Weights of a small GPT-style language model, trained from scratch on English Wikipedia.
Size: width 64, 1.16M parameters.
Each number is 128 + 24 x the weight over its row's rms, rounded and kept within 0 to 255. Layers, rows and columns count from 0. Numbers have three digits each. The size before them is the row's rms in percent of the matrix's.

# layer 4 MLP up, 256x64, rms 0.144, rows 220-255, columns 0-63
098:121108126122124113121154106093148146157154096130105127141124133117139147114106100144158123158140111113119124125123162169136122110093097108167084154166122175128147130135150103105154172143106053
103:148106124106169127118120108108136127128094160098135144129105149161094107161106102108122131146116154135135174119147133149163172118138136125147113115092122109153141049193137128146103148137137126
114:149113123112105122145134155112206123168134148123157138137080126117163143140102143123128118114099112119129151137138187119111104091102122140126086153146135108110151178089112106124137116084133138
089:102130110083137125090137111122161169112147132124151155118072134138168154136139147167115137112110142152129086102110179097123110168143164111143136127085142156122128112134127123090083114131141145
109:156158168133132158111143118124178138158160101129163127106111164110155129129089127113106106124103102163108147130149099148116145098112090132140155152084113128126156163146089137099110167116106100
109:116105132139105163144129113180151135161118117153118140133146128099165127103136074142105084131137196146157150150093138105098110150125119137099100083114155113169155106132125143138133101132118127
105:163138113107145144124159070163114151127142095179109161097094132114114084101114158083096107097120143142143142141130156136102108171135107132116114120095169126122154123132141134100121110150133156
082:103103117085116150110105129134081154128133128104144066141182077112130115133130158145123119120147120117136108134087123181137154118147119100135113171170146121140126121139114171131147149169105134
084:145131109097164109149109104143115156152128131092098093107151146099115147144136173082117109141136106104115160122092118177121133128138123117139138162126128172134166159138175120116115182118158106
127:122113114149134156090118122127144145083167132100137117158111168088121091124143131083118116153113131124158139146151152139090161120170149130099148130096096175170129124113108117128116163096090127
094:091134141107113112102109110089124105120143145139142141083115138119105206139147124132127098079109120116118163117134147158163123090105141122123132087150162108138135157137177155113130114130086138
103:135121191111151126108143099086113135156146065134149134094114161121140116117136147142126149120101097167092127163106136100132167148112127098136140139118141116084147149153102151135133163166111147
110:105135130131122179127162111132169121093177167122157131135133137138171097148131091113118120134110111132129096174075152136137146116125101120115112146130102120115150108102122118135083104075170128
077:113173140125133137131111132153080108103123126112174107091112195092125136157151138117130086120114130129122109149138098139125122116163152112099144120182119104113124161122162169153090134129133158
104:089075123151123165127140098122149121158131124160145134133098108115144118109129171125153129132126123137108100131088150114162124152147125131089145205140117071085155130121127126132113126158112161
079:111122116151113142162090126099148136112114119129082120132143096132170130116119196133134128130180145141152101151126118103153110123108127124121128118199119135113151110096107120108186089151122134
108:122124178187146148158123152124136122133113089144112128125118168112125132145117097150089077146143148177124170124136106133115141131118155130118094102117126089159134126110094082110093141151100140
083:139113086086147137162112114166102123086154129121117108082166117177100153136141142114107116169119104137129134133080100172126148072127142122130106127124139137164115136114155121085117142134107131
089:112153140137178109153147108103110091093171120120148129096152130081131103147154128146060123072141157124151132130075138113150102131123096158105139122136130169125139151130146123141146129123134115
085:124153149132175135167105111111092157153150139139091087106139109078112137107122137115151119114126110082125176123095142147137087118117159112111128164165144119145127191132164134122129133145128111
133:100100129142142140145075150130123108130119137166146156138166133103161106107153192168102147134160162144117104103131122136112127103090136105083132117140139143145130119101130132133142059106112141
096:116093117113171163143122119123128141151146146140142162105125148136145110129121091122132098109123101072088153112145140094116122153170105110123149132117109101131140150198124167174157144133100109
090:097144112129145115117105119129150160134147157097151146167110073093156093137151107164134140145155131101165121126129164098109146116158136084113112156110143112086176143100123161148145141107107120
081:144152157144178146127121141134110138158169152095129138128112155091135168143098094143122138101123139094145130100085152122143158117054107105158135134122159123131148140125132144169158119110131092
087:119112133118086136140117140151110113129136134121129094136119123134160098112184140163109133147176111110129117141092169132106081167089138095096160131155119127096122194088121111123123116124108134
092:138108106081137119163137119151125097124119113101144170124121126066123087124123153142136108114142126147177133162101156165129112080082116123072154137107119141145119142113164140114111142113153116
100:161150111138086153128132154156131118136140161090109103144131113111168109145100120112109115118108150101155119130052124168156111121125156120130136156106084136166144132126153153145085152114156101
090:127126133187136143110157113134141195118091123145136116153111140160165118123108168124111112136094192126104083085139133116100143130107131127151134105137119121120165103109095154110145123111148153
085:144140163115127155157115148110125098149159154156154155134112152147116104130120078105131115126052102113090144088144082158116137112150090149126136135103105145151137144160139155134141140120110094
078:132089124088126156144116129123106121113129117099143149124139088119107134090160142158192158130102087115133104072123141105118119149129088149118128123155097147111182155125119131136125102143116177
111:142127126111076149173129122127163130166131137106153114169104123130116132110183105149132125108109149117140122110103162120098129088135128151127119115166162113088150147125150122108135127045133138
104:161146142118095137125084155139091135146132135130153121158103159120106131125087142137158161087132178098161106116131151161108171109102125112100132114143169130131163111163156127093102129097139107
086:150104135116112128172112142107173100142168134093108127162109111092107101120161118156134114133112108149138147140128111094075156083135093143102121164156143132139163124148155126088108146093127147
102:089114123146138160123127123123141108134140098128151107151130173109134148113112107176115140146142136182133111086116172083145120121092094100167114146138146143101157110105177109148146132108092107
113:142108151112113120111122189136163119137144143116124136164122142156166133098109149113151115110118118111128144125137151082114149083117077094158116141119106187137162127137106104109102177101139142
084:106136155133099159142168083131151161142134089115099136111140173134140130111100099151149081137098156152104128106132158120130112109110092143126169120091180129149147145139131106122076117149141126
# layer 4 MLP down (transposed), 256x64, rms 0.131, rows 220-255, columns 0-63
096:082116106149104149154062162097131139134124117151145136146151108137139095109146129154120141138143158150093112130150081074127101131129142120145166122149123121100123070135125124166162139100133142
121:134084104127112178150110176121091128131124124102114119135120134110112124089146138146151122130179127118132104118177163098122120143144112130079112119196103140155149149132120090123135114153107161
109:147155138078085150145142116143197108124155114115117126097124155104104105129061142098186126133132107144142149137124124122143110112137140166124126097101114125122091140125103172112114145126147136
105:109145108087151112114172110104098115127172101145119128140112118113104168142139144109172143155151095107139152138138084141150132120151166165137112101116146128093110128180117115102130161100088116
121:140159120164094139154158140164131105090172117151160131112153130162112118107129138116164121129108133139165115135141118094113146144154160145071144125108117113121074131155085111093104126116095100
117:163113071127113148117151148158133156119136139094162160081117146137129100096124103131136118167136141108139149116127164120166157133134153139120132108102107083125136124132165122141167083085098101
092:130093135128113125089135157169142095129120100124116144187173122138088087148144129151122159146118158146126126149156140155121089145124167132150128120119143089099113074100102132127122162103155122
081:132119143134096112127139122090097119136168151145109134107149120119139112089188136124107116135120103105174117133156198116146142155133127128096132109135124143155187113157124075130108119091127119
090:133130116137117124129127134159113100143132102121158168147150126131159137126138132146104143124142123147145104125211106125139165153086103103120147103145157112098079098106082120141156091102093149
113:142139174094148152082107130110135169163170137063159142183095132101159119145168124103081118119121124105129132120124113098127131120143103122141125121119137144156156123107106108097121150114123147
091:118114127094131113139157131118108150138173161113151118109070143126122112098110129062128123105102112141136150092138164118129144142140088174137172142126139127120113123166172099101118132139166153
088:122153138112121143137139089124166139120087086094161110079121146130127091152128173128156153121136127148129158172140112119089162118169181129141129114145120094137136123144086104104130096153133124
089:117163138112108183137079128119138118123175098146136147163146159113136102116085138138116116111129079154118138135111155133088114123151084149139169115166087168107117131113157122112138155115120124
104:128142120124153131150115122086117109074159110109090135116139160178051154154119116126146144112132129110120106141130120128150166090164143117087136078156158138120162139121132113113153126131122128
097:158125153116125120106124148134142133103126107112159138135095133147122121131112123140122116141130160084085127119128140133120115082176127134123117160138070127169171113157070177146085152156157124
080:135133149098132127102120100135099090155157130166130104109112168112160114126157109127081145150160080090159123160155169152127107118086104103128127138119115144118140163149124110137152126100108084
111:096144107133128135121113159063135117159102129098145093122190137151108159162174096090175139135142151108152120128139072143124095154112116129130128138137107126135122130116088151144132135104131139
137:164097105107098134132130116203088094172152130138106138104151147143093120104102103108126120127142099093162095114142112108152153127132113114123169141133162144159117138149127152115130176132110111
090:120135105130108137115093108140151111136121137115098096108149115113141127145178152182162154121111157103159109107095101094121141182142122149120132128146093066138099092155160141132115119141103136
097:169098187121145142092106152161129127138142150127143187121113072116143130126147125127131105136148067089144139130127093134132150126083117123120092153144164133115138155106119143106130104151131107
164:110138092142122132160138129108133130102125109157167146078174115131129165126125136140151156139117109167144076112168137126116138146124122156117121092143179125091127134110118166115108067105096141
103:167124135139156098105140130152158130111111115149122145102094103114161156129120153142121116073088110118129159159074143152105161147152122100105074145070151134137142134136163143150117133131135125
099:106167136143147107153098119146126100108145173101112129087159124111095111076197131138129121141131112100130151121127157121137104099126151106145184117145151103092088127143143150141125148108133110
082:091154107154117137151142167158141108089128126140174121117083120125143118111140123132124134133109120112143154115138159105125156093104113130150184166115120088127140113091138164129095135121084188
125:091108108164130100122131113082105125118114128123120088157137130138084153087147146121161170121188163124164120125129129113153100110109169141149129137138132125092128102164099131161136150094148151
090:115163154120117138113100141182120133118151128137156102131099122114161134170139114131064092117123159099129141131096082131115123127146101149145139146108116121094122087159113181155152128107100151
074:149144134126156116140127106159126131139111099119151125125118144211121115128142108145117166101128172158108106160136116105073152121121140127157108086122154112078114139160104097158145119105104128
108:135100104108106122148099144148096081130172153113133143079157156111074127156149082123134121174162122126135149126124121104154100122144101137122145107156186119123111132121158111113139166113135142
125:126144163138162094133147140117160162114098147137112150114121136153162134167080116121110119080062136122103127127157110135115138116156085139167088145089138123140160135100156119110120150147134109
086:159134130110074094117109108119116135091121172104081077151113131121135082143132102121145144126164145097136114130137172163141122141160108111142155139135145152139117095143147142135097143083170129
134:071164144156119109154103115107091134087081133100130116151148136166116144138158160126154137169163127119099111106161126127173116126131106172121097119143141152119125098087139112132160136106123131
093:102115151142133131137155126135146100123106126145100086132115114137132180076150138121124128109070113149153135176086128154127153125122154165152110109120198118108107095121119135144117102145145159
102:106129126107084138104112100169082132144135133126182108143140137182147125113118129101162126153195134079135094121093114118131091131118127128110141095152144124152126156126156110143154149106112122
095:131103160118120158127131141125103097126114097131116089153088149167119106157133133116108166116159151123081148137123127140105156097169121136158143135080094115108083136176138128171107149144111112
091:166116109122133108120145113150155089083167125118099117119133101107133173118097160132178144128131149125168095137189128095105116097129125161114148109163130143102103144106088124126097129144140135
127:098140098136087169096118123127071143159135110122097132135153122096129158111168134171137140161133089119122117136148140088133117127118117121115136104129172115167149149118094115180108110107134168